Each number is 500 + 25 x the weight over its row's rms, rounded and kept within 0 to 999. Layers, rows and columns count from 0. Numbers have three digits each. The size before them is the row's rms in percent of the matrix's.

# k: layer 3 attention key, 384x256, rms 0.038, rows 355-367, columns 0-255
# q: layer 3 attention query, 384x256, rms 0.0385, rows 356-367, columns 0-255
k355 100:495489505485467513534470503494524470506510454518470506482482493551487467487503493508554510510526518492531539546478514488462435533487516512535487500530486489513519457480497523474507472525456559477477465468533505526464521506499486487511496516527487530482470514522496496532542482497529525479471490554531549507532546474552474496491514511504491500525537470467522544520463480501472476485503467482472467481532502490528504479510553482537517508472549498488493535477494489516526489488492453475481502559501467506494506532505488494497454464518493503484505507444471507520468530529478499495462496522502527491485485483490529524489458469499511505470505500441541513483520520520474527457484534461463495534510497482510474483509506478535495523521476498508480492511466457509520468468488499
q356 119:479474503535520475543496472515513555480510435535515499459500497460463516490479494540498490517504524527489562473511469519513551498467524498512497472510515495490537486500501484485507503506505491522485518490486511519500513511492505505499502474524497470510523493515495489479481536483485486440477476497464469485480499503486499541514509532515513473529454578504500524481540493482507474530502540483511510456539491516505500505482509470467520547478443500556511557531489464481454480522530476498527499534504495502522471515533553495507508489506524531442476470472528469451533486504520494524506518519517494473486511493513520471505471523465516457448494496463508499487522506487504500538581477497468519508458492481547499481478468482463515504491462517511502492489509469501490451523508500
k356 108:483488508476552511468521458503538510532481504457496513552493500525553509503510535477475472490481461524457467463508511540476502485500505453527492476482488506515454524466497488526468513497513515502518498541499509471555505466497543500501495509530541484444547473521507542483503530432490494497497472492475523520508519514518477500470491505506502520494494515535520498537478520462498468507553502522537498550513473527485510475474507516481459513520504498505511471450498460529466518457438476506463508533508525519508502503473521505499446517504551478493446530479526495525518485511473504519547476483510490491463489474486484474517508527512508483449465528490528509555506502506522505505548465470521489497474496515533500485538508466507508523487522539497495537539492517496480506497480508
q357 101:545522532488486513494451477495516507534501467493508497542501519458495514544499505532494478481516474516475478536514506500456530531493541480478530476491491471536438500491541488481531515479478477440525500489434495497491515464496491479549493477533515464445469506491533553485481465528470529465501485507494523545509477483532530500503524522482460505478523520502525516495522489485525498534544497499502533463510481505490497477501490510513464461468482504497511496519539478524476507481530523502526498483483445451494536480450517499453519493519493514514452472501546479521514527455530494491534492464515482552463472529529501520506503498497516443537531498449485496502520494504534513499503501490536522520505527481504499496517489495544522498519523527467521489513504548495519534529529489
k357 096:550502496505499525514521555540504484515520539509541480453475507481510516467446500493494478535469479522513492464489500503478466517522474503511500545530465525508527521490537520508519521471521537520482514504500468516527492468500493491492513519503462516501486470473519533508510506512520501470499497522494501515524515521488540524531489482541470466493481508488517540504509520547552494474464514528471492457471538481503481496529491471492502506474487456470525478549472515516499437528504437502485500481528508460541443522519515516507486453514480512546499487485528518535495516536538458534498493481481543457530472499484495461525471489526469483526480457527522504500531530512500555469508462504496518575492528510510516497504486481539486512481492514535542492504526511475522522514507522
q358 104:490491501477503473488543526475515511498512433533451481533494468508510444512469489489483508491481494512512512444466449550473497518515533523481492462504465471568498505463522501508497506496518460506460509510482504458494474544487549491506509518532497498528513516470482496482559454551500512493481525513517477534516502500526494491510502535519491526490510463478469520492494459510518515493510516501497483520515499525478501539480488504502484475504484473471476517488507495502446529493493493545524463459485505533459556477521509501497493493466482505475464469467530505505458490517483476471484508517501472475526533492526430560496498450492501492475453542513503455515537497486528531518498483476465522516491490530479496498488494501502561494481489519465548509479497537515498455494512493
k358 114:510457446501482517531497438514500492494516546499485476523451492510499500510529509499491513500497494473507544556477517514505520502466494451510481506506512503469523507487503483494532514500539535476507441491535510529521503480518481445491477494505446515519479485506510467446465477506483468471522470500470550515467546524524539526491509465491492514455457542476482526492518503504451482515503504546478454512525495520515517505524467533535508487547534489490518495510520542447495477527495520491477537492514541473535528496474519485485450521529493503560503509465494504534472506477509493538465483536481516452473507476458540541475485494506519459483531489543494496466539498491495496487476494492482435498490514507519511504476497507504494484468522530496517532515516475482508498513485530
q359 109:468448474525528498516521481477499523493493492501500490473507562506523465527492523510516501483491503513508486508524510497478508507497540473535493461493497516476458518501486535536494544531522449520510492492475476489474485493528517534481493479426506477521520492482553532444483539472467469507505489511494587489535485451494491460451485442512531507514526528533529506489518474462471537490494497536508512496495500488538514475478489523487452504488478508487514520510416486500505478496509538484479475521478479487487499462510513495515509487500507513469492506495496520498506540481563511505492538483520456479447493476496523477508478441535525516488534504501507513530466480479483518494527483519473464516528468512497529471496524478503541504492528501501550459489526484489473495529470506
k359 104:462506478488524487510476498499503507490519506497484489469489510523519515488455467517542532495547448487522512554494460482542534485500496524497539486483536479525476515473499493495483470564493515536473490543495518473461528492453512488461503448473494476485524507535551536528488492495535491525502527536519501542515521480513504503484523486557459506482485480520522491549485513490478509549512494534540488522486492506517480448492528529520461519494506512476534538467493516506535513531532491490500492450503528501477500493491479536508510493469517500511520475478486492521493492475445500463537451473467472533488469504475488487493497513493487521501515522484520499463494537509406468497518510465493465458493476517476499516478480489534493472462499500502487441472482497514511502476455519
q360 101:479543491512534476538472500505461490462481476516491518526522516515488488496511470477500503520475552516440506535460518465514515518480501496489507526494543490492494494483466518495512524517511503508517505519525509488477546513507500506507516512525537474492491523515486501467560509494501468511475523472519485556480506437508526517506518472497530548544490513486490502509474481496472486521500479456492502530500500459501553517511528476531497541538491513503478503511487451516488497512537516542491478528487520524490486496479471536510537442497532489469508509475515496440494536498499502488528518510506497495480531516520453544481477491520541521494490533476468477513505485466494481463509521495506531493499489463514543472478489507438469492534543482492461512486462480445458494419557470
k360 108:467506486496470481497522507472490523510562515479489531471524479472497527484519496521507474547515502488500522508547487432507501504529502475493500445496515484472512464454573545486489521468470494502462503478493473534531475491483472553488543539463531503502479503535546446472515503496496505469532526519480485495471499490558499491488535498468500488498560503507507499500511523493500533493484514474517485492502472548489553509489511524478483494497490530497501464547516494490484520486489479508511485465528542477514484503469496545499484475470430494529497517492494514456496507473549477510496546488506520478499527490507515472543471513533535467520523524532491544522488529514524507531508492467479491503481502569512460508508498547504498477459476529506492487493503484467481503499517458
q361 092:514475531524509503502497521518519523477473511534531516546520479475475531503544519507500493521496525475542490538490506447549492549542590476456502513500513515523493493480498516484513501475484451480470483507517536470451526484517448512532500539452503529480556528515495485566492530471499500531492490514487495492489524509446528494443474479482509519465522492505489513475465509453503462516481491508563510474529510465492514514448476522468497486554512501518512511523504505482480506461519511486549489484535531478476511482484534493494518490519528484466464524501520513510538517515521488472502502499482547522513476468499464491486484481521475472516475528483442496502514493488482490518500497498480495523535490499521479512493506518517487508487490483510461530480545514505473506521518561
k361 099:523492545509453513512463477505484516498485473497500510502494465545531472468489502472488476492451473497484504483522520508537466497508474537519520448473501531494499476547496553538503491535450532467518527498457545437502483459478471473519484512515547503494509493512506445524542501543484462490548494483514487490457496471507503521511506523490484484534495501496462493521486530483483510517461534503456517478484496493481482492449504518543510522499481522506512497538482489540498501530487495549499528480491468457496516476484527515517514478449542489476479507507494476520466498493552492480458534519487520457523449529516510507483518530487497532513485514446527526517494493483485512481498516525485528515474504543485481503505523535512545443509449525492492535485545505524477498489508482
q362 110:519467523488435486543520475476472502498476509482489531486519525530547533481503519482528509485455453516510485486519520516514475491493493500482545542510493478475468494515485502488526512512500485522516523507484493509482514504505522527496432502514488553535512517463516553498488481512506430519505515508558499490499507494496453507489530496492449493463481511458536496468491496516527517491502456505517512505491477497512493473530510513471477478494484471515493488509521487462534524522485515493493480552500476506495533494473477539483513519522495546506532496498481488518534468455485501497522539535455509514487483506504451501508519535454545493498492487507539506554502501525536514501451500508457488408484540493486503452529538492505480516446501513520561490499475520458518501498476495
k362 111:539519496476482509500504519519507514496546521468520496499456491500514473504506475531477495506530561483490484517487501517461524479493491512537461509526496483488485485482507515505462492492509503490525466523548470502477528543489499492516508488500480486484528482524489513505482490539493499442494466506504481541484515485530467521495547559482477434535481517528498470483542503489482517577444493507432538491469531473500535537471454492497509531495520500488473543534509518462505505476556527541517488518482478533467491483550539476480517499490478510532518507455565533516507531490501500506481502484468483541472471493507510485465475498503478523515475448507483508461530492492492452514460513466508511521483493492473488489470513505523488522495541471549502470514491464507489491512491507
q363 124:486516516474487501464503508507486524520507496453525512478518591515520475505519470461484518480500475479481485481537529534503472527493485522544494534553534559455490478502509440509480458502539542519516502519458467505532525481502487501505488458458506522473479482486539496546522483532502504509496470487521516515511455508533532488511534470554470449527531492486505511526543513525504485529515508505492536488518491492522489473514496464496488461464494451511478476491506485467546481503512483510507509507467443466500528445477440452492503503506454473490478502556510492501517480486497503503533500506489495535485471531482478516507511479484526495533485503507528464525520488508488512508487517505516455500538509518486522490498481445556480508499478503472493509512476502520493499482493459
k363 112:493541464522459529496531500476478505500530542476535509443497484470526523495504503533465544494479512519473526543484504468470516461513520514505484527480542476506514498489514466491514502478503527541467509472533525500512515512468504581503490525519447512526521473479497537515527519457548502533478492536497527525531464522472481436488467494528535489496483469502487499505491532522503505501498464516450501502507503468510517492528454471456500510469496525498529492491468491471473485502503477513455475527516539498527471494477478489550479487515458520493504482464478501511477516475479503492485499536523493529486441482473552528482538498486517509526476456528494499536530453471526498487479492477474510472524489437486484489461498480513501475504513501514497542485461533517511483518528509
q364 110:485492517485483517493501470503508496498496521479507568493537553542548509534516475493461500474520493504482483465498535497515484518478456541534494506503468524486492507474514474532497533502534511547490490500530458484518529480507517523508460465443491500482471460482543462532493500479495448501490512504542520540485484534502460493540462540488474507473477470488497496513489513519501512539506465491497523437480489490536512550522520478479521520497537452515478468525479499487541488521497465512538500495534469468530468491453447489472526486491498523545497530507517521503546498500518498487487478496521543523485512529474487485486492492510492488536491513492498494519520513468445515517507472482515517488502505515459529476511471432519490504480488503499510550479467550548504539496479521
k364 114:547534497516503491446509539448488512470532489468500488461532478514541467491511427513517497535484559520429527499455481495535543465540476491515541490503496480465508461523494537502466527512492509521496488517500487576488539545493502520497477520496517519523461491526535488508503513475541490495534485525487534486508475513476479491492481514538524481514487485527506438493488429502508516474474509482464541532517469478490532483506528505512505517488510507486475530526505476480528478476522472518496460510491485526494510496484450531473485476549514503485485522501507528489486494478548462507499481531546516513500508478479506515507508507500481505509443479499496530501494504477549546536493470478459485496480531491461509482487502536521495520498490488474508497529475462537509492503501497
q365 108:480528436476512480490517534535501495473497503474536502462470518512539510536506494511485524502505524476482507544529502463455522474482485506513529535500521520518532478508531516543488452509541510473592521485518497450528490480481490538486485495495507447478494483469486527516534548529546501479518475492537497511500459517465551494472531499534509458499515537512535536456539495465481511487478492513536509502539489510502477474483452474530483470471443518537523520499503514499489537516487482504468458514506477524535472477485489517497533510472530481494490499513506483485503491529503525506509472532492479492481515495485466525463514499528520465464541501495497509518554490501494504497475489492506524518482503462509517457517540503513508496502461498524523533545464513527546517470483480
k365 107:494508487464512482513509514491508524468533561514478465475551462504508447506523498514509526467508457475544486506472504468493544492515521499478463523526497475578503565520488486543518488503502480473518509466520512535537502518517513493520515543495497512454485492528467503493524497487521477500525498564502501515501485478476518531494519491537501480483505499487502501474535567490521487489519506486488539492499492491517446583513519525481466498484491477494554492473480523472497500512522481537455522551506526497486479456486510480481513447526512496496488496505511519492434467484458441540497489497529514502467473521510536524508518503494487506484506530471516492481502471524507475485530541503498523543504465478518498506485495519501520476474477514477476453498474494483497470485472457
q366 120:486502503501527496474472526524486502469487494502491493534451455527466473472482502526523509523457501476501487477508493493486486477532548526449461480511552482527521502529483499448486460453525509522469503483518516542468470527511498471524488536535501522513530464529496488496535513515509520509482515506506475496473530525518480508521454484520502504501540471461498474469447450512516549500479471455487485520459462469446492511514457568522513503499486557510496490466525544515456530525492500510529467516498523522481496523506499509481489528537502455541551524516495477480484426536493511494482508501495515516524496485473539484491492459495475527502496486537499511487497486515512509537487485513469506546496527526492499551509515469493514509492496511511497499439498513470502501517526470
k366 111:482474502542479477511450500502523475576507506568479478525484461521475510487475496500527505501495497492509510515486467502490484525515518529504549500504499506480459488512494510464534492529517510497539502499478509488492476450504436488444460549491519481493485493447535531517479471523488490495488490492484482495465489516461525513528448502520519505535536534475432513499514519488472477496507498536477519512525528511497486463532472480487566498556476508494495506502508507537465453500460508499525493488483516554498450503547516516509497530562490529512483475517506515500498524545498496507501529489529485442482452510479483505468493491508451520537476511509493445483477509486474476505504532487511452484484497496540496514526502533477506512485486458488510547516505488484467496501490502
q367 103:474462548509487530496521519472496535529526471501509510490503455503503491540520495556515488486487500511492488470546479489529509535487481494506555489473494518559478498520510454467526511503496486469490514512551534498485503468493520465515487451585522459513525536501509462513493524512489533485519490478549473465523487496464511518486487516464501502531508508516475481535531454519505501511490498496487520517498502477495477528502530479507471527500467540470511488505491460495527505492529516495486548467583463467468505483563474527482527488517496482511465516467471462525534487507531471466485524497518497454468509482479541518473495518510502496518485499463516503529518503501508532507512501477494530536507466483477482568468454512508486496493487466474515504536503479482482534525518521
k367 112:552493482505522516505440447490478470504488496485560474494488506506540499544464489511464492484475461464487508508571505531529503493471491526460472489517475503498478527496460556511491538503480500507548561490536518506539494503511517533492480520485470518504523461497507474469517494463509527488527555467520493503443544505521522520475494484494475484501486517483501474516502469554469481492483525488496456502480472544529465520472515498517478514491520549515487465484466511537470469502501502496516479483503529529525495505518530489505491537463483506482500533511515513491500486503506463538511479504526508479531516499490464528533526491551504542497516503499508478518496497441501532482484462466467469492520480522501499470475504475501453518495538500563532529461523526499497480504492463